Weights of a small transformer language model.
Size: 15 layers, width 160.
Architecture: RMSNorm before and after each block, capped logits.
Training: a variant of Muon for these matrices, 152M tokens, 4645 steps.
Each number is 500 + 25 x the weight over its row's rms, rounded and kept within 0 to 999. Layers, rows and columns count from 0. Numbers have three digits each. The size before them is the row's rms in percent of the matrix's.

# layer 12 attention value, 128x160, rms 0.0542, rows 19-62, columns 0-159
105:506505501442523477468527546497428488507511478537485493460458505516501499513507511537474472532524456517480526522508475498462507511564478487529465489519488505516500537506484528493493515518521485544454525517498506454503484501472461487475491534494510489502474541507522496501517538502510487488501497501501496479502540475508537462493533541501506557482472475529511511481520505505494456511510494450512541530516507449500437546474537472491510496510481488466540504526509501473518488524496509
095:502494495425476494458477513521505483554516536518489495516493511531523492486510501491461438514480498487516492534524529498508532517504486563494483495531498500507493495531463534501544471520489514521489507527511508477451509502464534500517527507498505544505485547481507521473485500493484503519525515498482503488522518493481462545493448475504490507427519509560525517497489478484526500542538526496503487492497488520501547472440460524501446502505495477538495494468507475501503514543480534
096:434529462496451490505495468444471499493497504477481489483537485505496494496486486488541478461482551518523543501498530491472470514475471527529444518557516479492521494491501467569484500519528499516461481481508492475506521494495517492511490500459493468496494529508507478485501462550493501501466520511487511528508456509487487536520499515501493510452471485504489530498519482499445510469536503488450532500496526505521528511466520506484535462483427513513491506530505460506513489518497540
100:539495466524520468481503531443449478487477460545503515532496484528503507471500518501486476542464516500485476503502539495538530463551512526470531509509490555527473473496549506510508440530498531548523467495476543476500481520478521499513530498481507509495527431471508525503516501524506481514480514455500506515465509477554514482467495523501524501537463483493518506492473497493481488477520491514495470485513451510484463495522481484512524452530502504542464519515502518490471486496497500
099:533532476498498507535484487497492547521451502520521438545512493545518467510536507526516494507503560480461491531505521488472498496525480500494474474464542448467480480532481511531480476480492469510503488501536487474499461494439510533514485451460530473489526511525494477501490536468518512483507517551469488500512513506425507517510496462503510485543540499469511493469539550498515533483515511496501501492523488523497518534500495507506520495532486529501516516486489475464495488483512546
096:514516484487504498532511501524543537536488511509488477512487515478485474519543536487527492486495505509501537550539466480566505531529483501508469530476487509512520489496509501487490500509499536530438525493511479496491485456474482550474554517504453493466481534472506486488491469549512460501517473487460509549440486506535474511498492497529487516481509544482469505513476527445487515521491531519532534492535527489504502500532487486490465525511510492450499473515480535501508518509552516
100:509511497510499475478494543518570461491497479441489519527445496523513502482499517506496538482506457517529541454497464509469546516513502513489462498460500472502545519513520467490510505504520483508522489537492546494515504480479500554480437501480485482547456515478519516459469482518477506540525482537509470482484514522519545482502522544476521506536479464530532501520511482489505508489517536522502461467489492502512495504484536525504483516530463461495497486482467494478463463500506503
087:516505443512503474515512519472499474511466512475476493540472478528506488502496488501492530541492506463490508508494467518521498514500523479502477508485538543532480542504522519515499502442475556488513495470459482515526509470542501487493523506489500515502466502495475445484548497506522525558486523461525506523511534564526475498555499521541533500486474509563485475501514488513505481481452501520481517506461485491518510475474478497502480536545513465463525465478515513525483464487465480
099:482541501460460518509474458504523481498496463481492517494510490500483521505501467486486478537479537544455506492465490472497483451488466487529551510463503497523507453507510501510529433512541519477524519479510486491464435511514517511495523492523487506501488493554559512543491484489498518493508489520496541492501510520502557501497545506467494536484490519480510524516497512519492497483498467498494475525511463489481464486524480483476477509489496546499486481543448503460458493512437530
091:469528496510503504486538518536442548490523509506467475453496453466515487491521531516486506496498526491508531503474456489515531508507516528448518507471502460494554468472500495548499508514531513492533465488506460463484468522560494479518515453493487510516506517523523513534517462468545542502479527519503529486523463531508516532526474527497483469492506532511464525498523501531482497501513476533468509548496482524486532483502522495475502516531531479517532455483528498524512485475505531
108:510492475494538530497489467519476559498563459460474487477483480497483502509555492495518498446538523507475497487517505450455481555484462503504462502459479499514510492488488480553503522497489507482514447520526499487486524496492539497492468504474495500505512505467489508501478511500514502508536522526504534507537526507511503506528465489473517522541522527499453533491463537503508492501513493448487538523543546518588494491482522510501521476532536488500513494516500538510497493483504510
099:526532479469484515504538511523470460516531509468520517562484493493468496457488495530472495489489536488487487458470483534507506483531525499487490486518431525484461458511447529531501490526481521508492465505498531499483524531521492508519513517525489548520530516517491513529476479529513512552483488521508507446523503468511480528523468480443476465535550479514544512467492501520479518517459507489471479508478464493524464459515498494478488516472500503486512504530449499508500478468515511
118:542504497475505466477494505471492489515509513485512514512494475489514506515510487450518558521504496500491530463485532495505533543547544511469530504503494503491475518473554472502499490484536496507527502478484524458570500545507484474477497482442518468516536478514495458542461484486457528528510526499507473498519488481546518518502522515481486520442549501543518496527493504463514477504475440486505485528534504517458540480502510497488519551521521511516507465534507501498484484500478523
093:472509483428501530486460503496470475559544495481512455489508532499471477539522486540482471482528490478478526520554480503457505494495471500472488504467495502477524482540479499469489536524490512556529512515502487480452523524456461517557545507505508521486506495481492518472485493506470473473499498508508487509477494528513553502495475485496519542497484521517523453493487491512524505496452545498478488490507492509527477473516511523466523524483510503503455472487530447458515500478520475
100:471480512465536528510518497511506534460480489489546502501475534455506454504515529477507489503478497488472526499519506513498518493471477520521481495504486488528485539516518528469515504479504472513502480519492478555491498501494530507538526528526515518441498581486476508479523481474516495469510464479479474504447514509457538468528515560490467511516490535453458489486545466527488517524530476484504500509454505484524493460486549492526449499510511470490532503485500465501494512504463526
104:534519488503524501483525491520563465444486486506460544497500454522518523537459501494492523542500522524476473503459538508525503500497492507518534508493497500540521514445481529512472519519490461482491505443514505514535519486496509503475490468495511513486471517502510515510469550463536495507522505476539507532500524463507489526554484507476458473507508488507537491535517533491510513443482483510483524509505509489512501551491477472512478477521504501484557478497541484487493417495487511
102:508494475534480519483482484498546490486489523485465480496474511523493492513497456437480538503471452481526482491510500522548512484539453524468576513475487501495511519511549540517502487472525501460494501498502464498520521481489489492479509537445448481521505453513481499510503487509535518516531543459538497494532466477511525460471510555509502500486486474530496493494529496495551508517511502505516482512532478513516543532480484470550513504485524477526512499555506466490482506499513499
097:522471500475488467485485489490535474550509493491513473474516548496485500481450482496471526484501480468497536481491521484513528490471493528489531474509465491503476468509473516481523467493482514454552515525505498437535479471546474509479497493504493485526463525510514505510517520513471466485470507481490513479522461473478521447458514515520555474480509496468487508492531524516457466480535486568543546516510479504455510534503513471525492469526492524504453493504521521494487476518486467
114:505513483511534477468487491428520442528498509507506538533476513482533504526516458450487472506502479528527461515531505505495499484516495525493529494519451477537509537522531495482496482486544493443517486498535503492486501487532526524493497438464506534500503511494534531468553490517504540516479505525507484472532516493587480498484547463501499503491516510528503521499515526521503486460498525513487508483492485474520553491502499481519522544506479503528477510500498508533528517549469493
101:536475492488492440492508459485478468484487523549509479518467495516519496519490475529469517485484468447469496480483471489510495546514478516535507479473504501504516558512457510488513470502518510471500554486483490481518509513464498497480486494508469493528519474465529525486521482466486484496537488500516494548475500503469540458518476498526495507488505486422520494492517502509476522545492580576490475481474530493519494509503533530503484509481465507470473523519510513512522465484506475
102:483516516488485523501499519484508496517493505498513487552507473512442493500457458499493521506455537549494492520521509507499517520544503514489456503506473511499467518537540444510482557510558489517528501462491512483504498550468488509532500463465496532528536478560451483520498519490536497482500497518485491523484504517506506541489505489508495476507467495504454535495498492461562488451494519503528500482525528530534491504481497502449488489501513480510545527453492452501496514462485508
107:528514537472472519568528480503511474549472483517496489498497472455531458541461543529502480544481515524527536543514499501528524514483453490485481534492488475499478491505501513494479537501511535465493509515540541524456530480515493509525496517496530514470461505470506481487493504506523472476483500525522568497491512537498522472506500506468498518524504550492487475455515478528539499491517493508496488507503495488518504485473496522485568496471505485475511487486526540516545521442489536
108:526467537525510487515507459506521492511539501513450545539536497513457487477491487487517522517488475510454498523499476505515510451518545524514500476503476484453533529497538546499503479543489493461495514517491477483530500492461468492561528473508494512500502476468459497508515488513502560503477490505533496460511436510518539490498474525503501501507524466504514454535480473540462484514534490484515482484518521484526490501478481520472480486506465485536489488518532508553469530478510541
112:487490495547476479503473517498531471467479470504504530531512518556500489491500526460498533459541498493530485492463530511480478524552559531506550494529480468550480507511521471463506474494470536524504519515471465505511450474496493519483484491506506485531472474494504498512501510472479530536507545455530476470484471495552453504474503498493504493487529492514521481490517429492511529509515505528463485475512469486472512517465477525525505543522514537519485473534509530506509474510503508
106:496572477529456503463465525474528514516537540468507488499480485506510480469473499467570495553522539500506507486469542506493487485548509506502537472527513487523475493509514504510520494468502465512553514497502485531470475470513472498444501499447537479531550481496480507512519494476546529520501498460484502478476458505529504511502500500543506516469491495485538509529511498445534499509463501479505468499490505505487521538506476507520486473533497494486473443498510503490498508523455487
107:492487479460488569486455485511475544493498531496483446505526515478477519567480491500477505472529513486496522524499518480485466560512502491460479489521490510501488480519502483484504536507490484481475441511518465496486503477502543524525524516504479507483509523489456535511521478539495499492522530529485473500487485497494500488494482490530507539496511528529471536551503514502508519481551486503497514460477537507531459450511568536501505469504527507517524543518547509482520507459509527
101:489495467496487488491490507465481506492498480498536510517505501516548482506504517488543499524546519495509530524482562469520469527487495472495489478467474512517510495509502551516501490492530487488507504515451537495512521520475554532493484498521460511477502476472477497448488510544516546439493507497480506568511537476508492532451459470526521549481496486466538477471515464473484525502510529487510483520506529529510485529491490493520468526560490505488439502509531533506500530491519524
100:484514487497498478484493477461505473482524529509490496486515512468456501451496472472465499534542482495514479497501497509493490513439477497529564533463480498501473479517501511516530466505506521489513509524530500462485485452541517544505475537486484511492519503481513494532506530484533487551524502509525516460534521503467481488508514522503485444513509505494416483520490507521495502504462477498520476494465507472489532520526531522491482520476519523462524521547467517541471529460533449
099:482465462473475577564547461544476490475519519466474488464468468517443520526473522531538482491511490526543488513502517468478512526451525480494501514522486506486473494515447516498485520517512518531517463552495532486518526509517508507500509462505479482517563496480491476497485495520505509519476517513498510532507483503521486501509510490483498475518477532526493494506463504502481476499450532474491486517537514523479493469476527518496522488534562480500486511522516520515494498455487546
097:514532503486449481517508466460483481477517499482513477509473477531514498530467509505444478503502513500550518494464488521507480514508480492465503505481498466509496521475484473519500543499486514462566535450533525482478500467522501535445510518506495494484500473465519493491505520487441542516496521503468495522490542452456478551485471514472460509490544462479476484494484523481476472514529457509527500498551490492498528444528504549496479509485485485494472493501459502524516495524505505
094:492518473483534518488483480506501516499482491555492531531510531500520489480471469450517502549568484502540459514509499553545442468509501509495484525519507477497500514521549527510510488477519452470486519512506530485483482469531506499531521506483459518493531509521490461508466560467510503515525465532540468461478463515500458486485532514534530493520469461517483460526522494506534504495486502538507456508483510495483468466485462505514475485506498484510467486495478513537512516491488512
100:515511465486473550510513482543499480544505465489500504465523501465474513540463507475484494546493465541507498517502475498501487473508522480495485521511515474517477491497520493479483518531454482505513484506520497509513517535571511536537513515506469471450527511458498487532550522514523486536496465512484535515505514508458493495494523521509489506494531538534524492530467521501484491458486522501487472531456490525523485542523524561497452499494454521530509471524551480496468489473506533
100:517477514537498517510483514463502517501484533498499495525459530515500531493470489473473473530518483518490448474463489476506518527514491503466533462551484501446486470506514492487478516496473530484460483462513529467482526507459509477494467483484527546513492489479509493589511486464471497511514533505505502517516517513503544478503536514483510503477504476464453508519451495482524474519573450476499487475532482462460542551499492498524504481517473491496500479496502505499489512538484516
106:536504531529475496501503484535474474472511454519502453477529504497468468517481507526490483471438541520481490482492480493488526491445498528482514498483496496528498480508528494527493504512496487483479496537511492471495550471537539527511549548553464498434509472497510470503476532507505526524491464520512471514503464519498547517518463501552529497477509529489484466500472515518526488495533495494513491539534501478506467494501507548506481479490489460489520547501520467458523516506451497
092:466489490488479465572529475505505534444496513485510493501533530457499469489499521546477514470496497480515529503508507502474499512498497492492526486510503471488474503560521517470472524497518471519451539487511507497472517486486505499488493480496474490549524544486455507436448524514498498516511510512468461520502541528482503485478521491461514507492522505490496456523508461517492470480503462532495532505514527532469455469543518474467519492488485475475500531520508458528530533476460540
103:493505553473499513526522500551501523476512527487532462512530474512480509506540533503510458479466480499521515506475515523478462504479509478509492465500506519503452529517496509500481517505493495432450530501491531508490518519453515504495474495556480508440463515472481494485521478493508487507563519529459515501518504429459544512496494522462491501513527515496527531524526496513511513492500488486493503489483541520503443461460472522530516508499499517466475507507444476479520483537506504
107:502506526462487536518499513534482521486456519491526503503487490498500496531414517520478504520508511502500547514530488496524495502480504513532482509497574430506479509513517487490509507516495531510535498514500466509526579485487510497492487486514475445505523532469499464448510501485497505523533478491512498514522538526533506499510496496523492479521520535488494477495481520506439541447527496490467531470511481507478461503472518510488489463466508481494482485477518529513581512518517502
100:455464469483478483480487515463481567502510526514538509488523531511520505516554450469497472501542526487494481512478464486493525459538490501481521501507484515494480504476505502513505518504535489493507509467506517484490487488514531494463474516492471550463542493494528500541482523499501557562494504494483544510491502513529498501460526460486452463472455464533474504516499465507520450499519470488480465518518461496503500466505501511505506511491485470548561526507493507550499489500488521
092:543500542526493499498505513477443517526519530496503518508485455529502510474512485467464489519495456523510513489503510473497514488505460491492489479523491489504489497459505533458489430459521501455532474517457473479536479495487483527515470473491465514512482494488497515577507491531541527530471504503520496449501482544541509494475497527519494499501518440496487472499495513517513436467490510497472476454474530509524508491509515515477467441483506525463506480507480488547490483482484497
107:456454499518501540525518484509491492486501518484498487497500492510465508514498554548486510483506525499515515544515468527525498511478507509455447438492504483472496522495488466522493474497466466458509480507496494521501525505521516536521488476497515511448531505444480468417497532500489459515511469502456510519508502501439529505467485501523519519494487519480503482494503516551466538525505475509471497520529502530486462481466528483524528522529474523456557484512494482514490511472495478
108:487514479514489476512527539447532460542481495510491509512503527551478502479472473492501534493527527497483504476479539486539507498516538468513523522503466510481483520469455504457496479508493529460513519496502508509529490500482536474470500447465506479517484472492479490538519530466548482520498539488570528475544537507497484516497502478514522508517517425492504476485498478494516458537491508474500455510485498456508495513512465498476514532524505527510539512512524547517500509548536510
093:513522488488522473460495514467513511483476506534510513526505494525489532491500488479535557490500506477522479446488505518540512490512524503521529537540489484486477501496513528468509483457563473502495520484487520466524475475499516510476487485494452472524519493519505511526533504510512503510453498499545525499487466495534484543512521480508516513499438484499546480515472525497518513501482544470489509503475464480480524520533466470467513526498556571525442472459517519546505494488530488
106:522509478484487486504519495452545499491524554493462505528527511508477510497519476468469516524498533489498491497508499513474493464570494528480571505515525538525535513514495548458466482455532499507505494497467493532541521511483494514492526478484494507521488510530500486500491485545481506503520490487536440485516458490522474475475468519472487534499476467520527478544532494500497496480463462488471448510501497483504523516507496470473481536496521567501478478522521564520512493494475500
096:493489492506518456483526506505491493493472504457442513494494490482477521474533529453497514485501487520475520512543503515546484501539479523496486538529514474506456489480538469468525474529502474531476509536521502491504452501477513522505549460493524506498520510494457540465512492501500521462571520530543478518462530480444493475495539493490509539512484481498535521495480532511481520483538438489508529496518480471481512502480544523490483493530483508472481498526545472489477537497507507
# layer 12 attention output (transposed), 128x160, rms 0.0671, rows 19-62, columns 0-159
100:472541445474487549576497475510503458512505493489473516487516483515503492486498491484492485497503535493504519494454523454492511525442486475486464511499519479506481500473500502486485501511448503501507495532482500546465524496546506518536524496456460500468548452497492496512544480464492509478510554494532494503479497530462515506506502478493445498503519463541497547528478494539456523478487492461513476506508539538507498500517497532513474497514515510516528509465466484511548518475481498
081:459512508523493507571496510490463512476482501489469525534455471503472505533489509522512533483528484522482515462534502473498478459454481481502525515520514473510509523502519484523472476502547515476486481494452511513509508498502475517537440525495489471511548457478464445509483533489507500545498477494476507528492482537499506491489462504462485531537533489462474490519457490479529510504456480487538539491496533514493452513489531514501486513458506554508509501521485502521489484558516487
093:501478479479534488495524510486512527515537538547483553497468476461500516500517498507474551479471483496503490490456490508522539475473510495498513512547513509520478454495575532454560487507447499513494524487510452487507496541545530529468500504494509530497497510488482515492468516463492471531500539493542476498468500499514523517466474446505472516528551523482471477451483484528538501541470512512519486521496497504481498477533485523532484497490515511477477490498506497457475494479501480
093:520545477534461518531531475514536490504522492444496440488484529530485472490522463530526508502515523501477524532518469533517516519507508488518505481520449532480462483490491490529507532473512467433495543486516490419528518520531481503488498475488496506496511515526462510503496473457513538461510451530524528515518544517486474496494481435531488469505485469466478493495520513524502506510502511500514521516519504453516477518495527487475495514481522513512482474493484483522482529496547479
092:497524477514475479453520522512484546460554503496473503463509529470509525543498506507490508513507459500523493530466456527515486485478511472504516517500493510533492497480521497511512530506493532500511525520463470523491538514536490504528500533463511499532444518495480494548500504511429503529446489490487533490474470538564497519517487535516496518460471459542461533534500481497493491526469514491515474530449515498556479482498497525494476481493482471508521489472530504503487536517483478
090:490504535510506527504499544492532473473493512486483525518535521480430555547493527508465458497495488534483528512514519503515507495463481562504517513475520481485499502511504478527504498451486519497556513503484529521509480534452517476487509505490507456515544473505492532548496517506499506487467469508499477453552524503433540536521460478507497485537503475529511500491500481496530517492490477503479488534506499482505477512449475508525523495484487481549518548489529496452483491488467511
088:553462515487482527524484482507514506505504533512524506513504499493490473479520540514502463538486504472463480512464502482498483494531502492527555526477482478513516528497518554460458531527487520511502485485494493579501503457538506442515515481511450484484535536521502483553523512509532509551473509499488535493545507505490495477509498518477468500487449498457513474517467496520529451549495521488478506471522486509448510519487475501498491480481507514526537537499493496553520504509496499
081:500512514527473506490440507508510489464501485497506539493494506485488510473519488496517484462482531479474467520527511482483473475535484510535516426464481509494511487530491448448474502520502444547486500497516506524511489515468468477538478503530455493497505499492513501533501456462466463498504517556512528484489494503487466496472534507468464503531482457460515480527499470523527501484554491526468502464506495505469542503543510473526495521475484506497492527507522456474515531547510527
095:544496518530539528488522513484497507514509489487499518503510528463533520505483487513493493462488481482475521473497529492528545522494488492487514505501510500472436540525539488514450490476473483537485497556477519455545543513506508511509505491520520504485495464479429521462500483502496500484468544513471468527514476481538451479462493499553524480466465516524509497510515511502470482532522509492499503539515523491528459518493475472492520447492547474498504493443487491493491536453521502
088:528541533473550466488481522470516491499518507508545543533489502513499516468473470488498456486464524536526492502483491537509468514468484470538484503522516532525467482531514487471527463526480479520527510487485494541527528507490462507476529497524505526521488540470476446475466516519502513544515537563504506522488536491537499484488503514515493520485473497478467470475507497467503490470539467501509482517472529478551518498506499527505538512488504498454491536525523473496448506493455472
105:515476488480528493495542526491520485522522557522509479527550511476498506469490511527511519508427483492502507511497502487526477474483486505453448535506530511495496471511530458482483514518497513506575528467436463526509540490480534488503464482509510481556470526497532477521485522474489482501490509501476492491498517500489507511519537462520488498496473510497500518514473459488507484525506524554514490579459477506494538488532529520518491510497475510485488497500520433490517488495514531
091:474469467492484450533508507456486512534505484544496467498481484489515500490468515515536499522495518485497502522587501516535477577488463477495477521500521489482503516516544471546515514506487508493464520495514524501519494523485421492455445504488474483536499511495499459467536489489503508508483522507494544529505500520478449471489500522502474538505459479509465511532535524528526515480507473509473522518510538490474547509491523482493506519500505505494482523484484507543493505505525547
112:504516511450541486518481474478461488487518530489511537524508476501528513477515530469463506498453497504531496546499453554493487469493482496493537491536501501520507504526513494484461494503491438480460576503484481491495482502498508521520492478518489527494511518523467474485521504498539482462500526511494538487461524509471486517520506503564468519533452519464451467474491524492462493500548535548494522457480486494505482522525504503507480507481455511484494513483489469540521469506532495
087:443496468531498486497532516514507447491479540521506535438501506500528540497499520539505496509498451527508533480489493434497515490480542486522477527484498501530487565466529494520530488488468480485492464524496544510513521477478507447470481504480492485494538517496453466493541502447493509515512472506485520483476502472465488489513503505527467479476529463503494510497444487464469459497463495519536530505494508491476492504481502465517488467510534490495497535519475515508521496516441502
090:494523527549525524481496523521535486540505488505498509502522494517484483493490458520493496473519482486552487506479513450449479501503567488490495499476503457520521535442490448483484522501492573504501501500477525492488501498534495525508491536473491470490472449483530508505485493537512512520515538502509525480531458493512497479466489444489514481491505499514531517537478541511539519489503505489471496481494539461428513508489498570490548481522497484490501524504524527492472495501511474
097:538514546492488484506476513512465529475525502489490463510531500511502495494494491481516484475531498453529474476494516498527491521485467516467463440520487493462460474507474472456500508493476536480528502527522439535493449487478490492566504459484467539503480470517465478521500477539476531500478534523489518500489486525524496472488563495491531532494460527507485474473522488509510516504557505528501461495494482517510547484489487537519506514515504507533545517517457505501489516522545497
091:550480482517506524474519455486462530489509511457542488538562503533510485492483502535550516519534513482472486482519476483453501508516516504510523463510517508512504499473492493487520472480475477500524507538498489511481510537531504548533492494523511482467479523500503506526462521487473498530500525576478500506510569497489491522512513487534492460516492490480542482479521487472467494479514560477495481441519493497532486474505499531479525522489514527509500494467459494502511471537530442
088:450488540513474528524538497476490520451518477524511469506518516526484458513522484534494501480504533503489525486505515516474518544541490487562495512515503504494521519551500508546466500495509446502481497531474498499504519484525492467538512493518502509456485471476471518453484509496560536523513483505502482509494547528537499589533519500473479480507499497484533514467469489506544508482487471470449479472481506535532508520480451491497472505494510472512479493486513501522492506463491520
101:502509518501483504544539504510551537482510511477505518536512477486487472486491493482529495507492474456492458450516483493454503527509466480502496489501500533516498501513496501526516486528538467535546532499485465453507494491479487533494489517526498492511478492522480475524449537466539463483501521465535478527455495514458462493492474507506494483464497523477485478499484515475526510554517475510512505435522491490451444494546465481498448446489488528516515489513510447496525496502519500
098:466496485503496522498512487530505504510506477471502507509564468499454545500484483479500453500534535497492534513469508431494482463485519503500493511553521473525530514490507520515468510476524461486493479517530508563500517462506473488483484530471477482453477469504496506540467502511497537516484490471506505457504485497475488546495520497495475474503536499543497490474510498543546492520491475450494503464507447537503540497462507479472537464480526462524489465494496496530520526538480504
098:500523447483502513496482483499486553486530524450520527515481506481553513489552509503536507503511471444530465546472454495475496447460509498494479494520519532521504506486512490524528462496486484462482511491508491498501505546497537501494483521483513475537507527548503500460519489479453518525423484503555519522513494499513492464486496514509483524482500532467481511507491517481468507498524509496480535542501515460430480506505492509513500510484492509513478526483518516475500446474530535
097:450496475534499532425511528511532517464510510518535519434470497488466508461514475490511459500515467511466526448505502487495490479493541499497474496465528500505455508507524467468522497509496480521521511507494520470517458488468481490529531498470476520515488510484461485497517564536489529512520529485476498491540550534457494505515452538497505541509503505500513528527516481500492503499511498459502501531501517510455518521513526522484487513537556495498536491460501486465505466508484474
095:495503462466511515495507479520481502515438484543521494511485494518545526513533522520499470522491530516456524499504495511489480552483471484502549534477522508506476452480539461484566565500525500494522478476515528510530479520518504526488472469501507508480460513497490488525487466538495523488503478509493478524522547475487471503505531468504488475475490537484509536505508510453529520469536465496514494443462518472464502528481517478480507522468504519491481471487450499501478497531523456
105:481473537512490471483537483491467536518473528485466501521482488502491498472511461483490497509477518492527515477510474541535478526541483507490558481484452515417518469523469552532465503496485475487491510458516513535506496490520500501481478500520469535464517497503520507503457522504556488496505444496495538503533510504453527496505529508503535484481447484485522480489514540508525468509477493476498492438482510550528481483539506505510450487458499506489482500491490484493470489526511507
090:471500513475515482483526479471487495457526552480463516524518499501545480534527463500439497478468432500524501489523482530504519478474502478494565500520455524491523504487485527533494468496494472490492500502480491485497531507510518510508509534507476521482521509497503523496500518494466502512446548558482506496527472495505505481480496484446504495479536531516507489470527473482460467510531500484460505462540513495500485518518478465514476578524472540483504513469485531522516521521481470
100:476549501547536462487510488532515435508500485476514522490454507489511489521517499525524500503434465475513497500491500450522532489452518528519468517510502527496547478479532472509500475479498520519520558440485521523484496516453517480465504501489489468496485496466531494480491474462457493512490492494515522474492517501512513513536495471521529488481502482463515472478429493514506495485445499547509492517489505455478520486475471540514517501499516491468519517517472484460474482525530506
097:500458499502482517521546502523476463476530536472506512498482475520507523515528465523456520488484477501466503527515511495479536486471517528472543493514527506499508466501479488516506544512523529490490550551538450481501527493504475488525535486443503521510498487520520516541469498467498454485480507486502534471494451509502494495533513478492462520498537535516502499554496544493515508545451467489477541456507468499536514472497548476509537493522501525527533501517492464464480507491511480
090:513473529482528499470506490498506503509516469520512448530497512472502528492462501486549523458478495505469521517533505488510480537539509501476470500484475490506511518530485490510482517496485483526522502484462505496504556511481492490502491499568554461540502493492515507490509501557472528498508499498465499514478491536509487546512527514456531509485490464498607514511502495493512537508558488501464500500512477510496519476484480482498487485484547507497439480456473481509522444481486529
090:458452488476507493462491529469491463499515542515553482492481520529516502468513513517512517513499509507446485519513505483528485480520510503495488507488503516551522489520527408482513485509498504477509486490552522510489516465475536470508494512521510528507469499541485451466500480494483483467486554456541532467514516481475533488539508473512495533529488459462491483517515496509488483539479496568506513531508509480518509486485509481512478531522507510483482491509472463484480493506531568
092:497496536479502505520511537488479515557502504489486484486516495512465485493514490472525498506495482479481531501576484490508506466468509516519535507554506509464487456545491525507482468513538439545481501506491462501493538496515512491480525471527490466540506470484472475500496538519505470498527500476508534512501467562513573538512487522493494543513513525503499520486515521498509497531529550488463474527482479495514519519465518484487484454476555506457508504454509509523510507482498529
087:484505488487490468496529437493515520514463505472505497499494520487539502500516496510489506474444508459464475507505487482508556502498513494497492454497523543514465550467469502491491535485543519494473510491491490475498484497501481534522498496531556460489480477505520518558511464527457539479459474450522515498521536503488529496461486515449494529468544443481529511521483505479506516469555491477457513464535501487478511511508533521497494539467501523492512506496507499475467499526491475
092:521465476489515466504460530487530501484518507524480483463473481472527519478524489518509495449484518467461509497496513460473481508468499533526503506481512478503513524502516496489508502506454505512499527521510527531486489473383489474460492456527500521519490491509454499497487451520488509468489550512500464482484492536494491479541449467479521502495485494504504494490495492497484498484507486500504480451510521446489460501429503504512498507505549477467540496501453503498508462540504500
090:496542453508500555509465481498494478490496477476491462541471495505497433495517508435537521498497520498461511509539464501476491448491460461503565516483508516512485489478496482519495492451534481528516506481483483521495484489500524531507511486509495519490470543508531500435466510529500466486486490501527467506472493482495474541526491516527509502497469512553509498504542477483485530500503537524537508536510494525509481513523499558484468502480540516494490517515513526546510491490548482
096:491495503536540531452518526510514510523474497459486469487493548552518489484514527502522501502506507491516543537529513490452515466525499466539491537537538470479485507508527513464504497490478509529502530459527506477512478492511509501518497473499552471509491454480474469472486463479471473489554516509501498522515501472526499507465544505422488491544511488484513511535483497473489488493492486523515483523513519453489486490483509496517539531506551520500482470452488506527464470471551506
086:470501518515506537483495517504472469527491518547473540445478502554576500503492501474508520506482480519506483521452484482490509483548510482474490482486541522527532513503516511494522461503490524481512480473528517464490512527519515529523524531507520497458491506484480503493532538512483519486494487471525519507518464545478475512501494509530509532479523468491497542521511515530482523559507543501495485452451460494472547502467491510550532470487485502496506536478509501493459458471540503
091:505494476521535545482480520490462488570518493512494520485500495479512486495478507489499510515515494499516497494546516453493506493486490542482511526518519474426563501464503492509498499525528556533507497522508498482436505442501521521514513525441494475521548472479520528498508515513495500513488512445491495507494520516510459471495515488544506515533506520530467526523527511522525523542464502484542458494465451478518500523521531518472513482484475479491545490484487521513502500482462476
102:430490512548515486487482515530522502526507481514493540454537534488502512507515493488475469480471524500501478496493490466482459480510508496484517482462472540525475478526465469499506476477494480540489473443539521482452460504499491472519527396492507537482497512497476486535512509526480510504479513477488491521515498495495533521490471502488508505522467494509520518494498457516533491543470535492490461492476486514517501521464528463484490547519475493497537535522475505493469465504531529
095:549504480436504495515541466496479462524518457468489477503454502520490472469492488504524511489446510482513492504498535509521474475480523465511538464518515507537513519518526493477481481496545471502486494524462473500495529539483532540475508520508545460524467502515488511460450502488504447493497493503512480535492485509466512470473503511510509527453547457500471510533489558499493518509501550481485533524500532490492502481500521505507481466489520498476465499501481463438495507501536477
082:465520445489520481514486472504550492474502497484535468504501461456494520467477497486541532498511514481474494532505490507509500511495503479503524523476493524487502507520515474527513577537532483547504497501478516558518553459511515493467539517445543527531465509510495473493489521465497513495500541500480510529519557496491475496467553491500498468503503528504517517495471460529522544530544488499510525471473498496469477515475494504496484555499525505519516470474507512502546512507521467
100:517489502538530514483491528487452510515538493508475495486513522531535507486512419526509455489517488498503529500511506464522511496489527472534512528477518548540525484470553507451524547519523535541500472485534506531447510472489467482522498519503474502522472478528539515519508463520493470478524496466483488517512504468506478496521487492466505468523522488475487516494527527527519493511443540503502473496439481472504516511501480496505508463525527463476472516483538530494513515514482544
095:490474452473495475506487465542471538476459485496499443539481444488495527509531479484502523516545481497481511486518483530473467498486464515481488444479506492495496479549488488499525543497527466540530519500483495508509511498502498494528449553527463549495456503511527522471496503496502508478495476512472525503488505513497529501541502502446490504483465489546491509513517498520495510479487476516524530508500460578533528488517510476500486509476489483531503497487447451488540531486516496
086:483497531450463459523510478546511497457508514509508486513501498519517542532511528460472522509527492501533509507518494561507542529528514527499513487478476504519512516524476484478477479508543479491509558507509454461539500541521474470464487499518551541478484498523501501518501455477523543492507501485521505473473527529494518515457508522513485486501551477495510480500475541501515483513516472504510520496560506510525530500505518502475508526478471452569524484553471514480486513477506516
099:528523472482507490492481477548457485508451524487490537512502482521515531538474497495509496512507437504493463510520493496530524518502515481525531449492456486508533479499486468492524496511507497488474508503479487479523486503504481495518483483518488474448497504503489521545539526461487501462477506523483547488491563498496488484497535469542505486473495510494478470449507518520477527492531482501504540425511523497529496520480496491513477492536519468527494490469467458563539475552492537
090:514563497498495506525498488535498524533497526514526525539491502500478519551516471501505511480489461459479500527436482485494511527472494518471475517471481499465535492503494527490504530494499495506516549465513495538519539533533506503528487495515484499473491496485497519527478524529524501431526490494484503477501500479535500492525413471518480486522482481489513537510480474495498537491490532520517496476461491483488465517531433540465493490520532518517517558529464534526497488529515510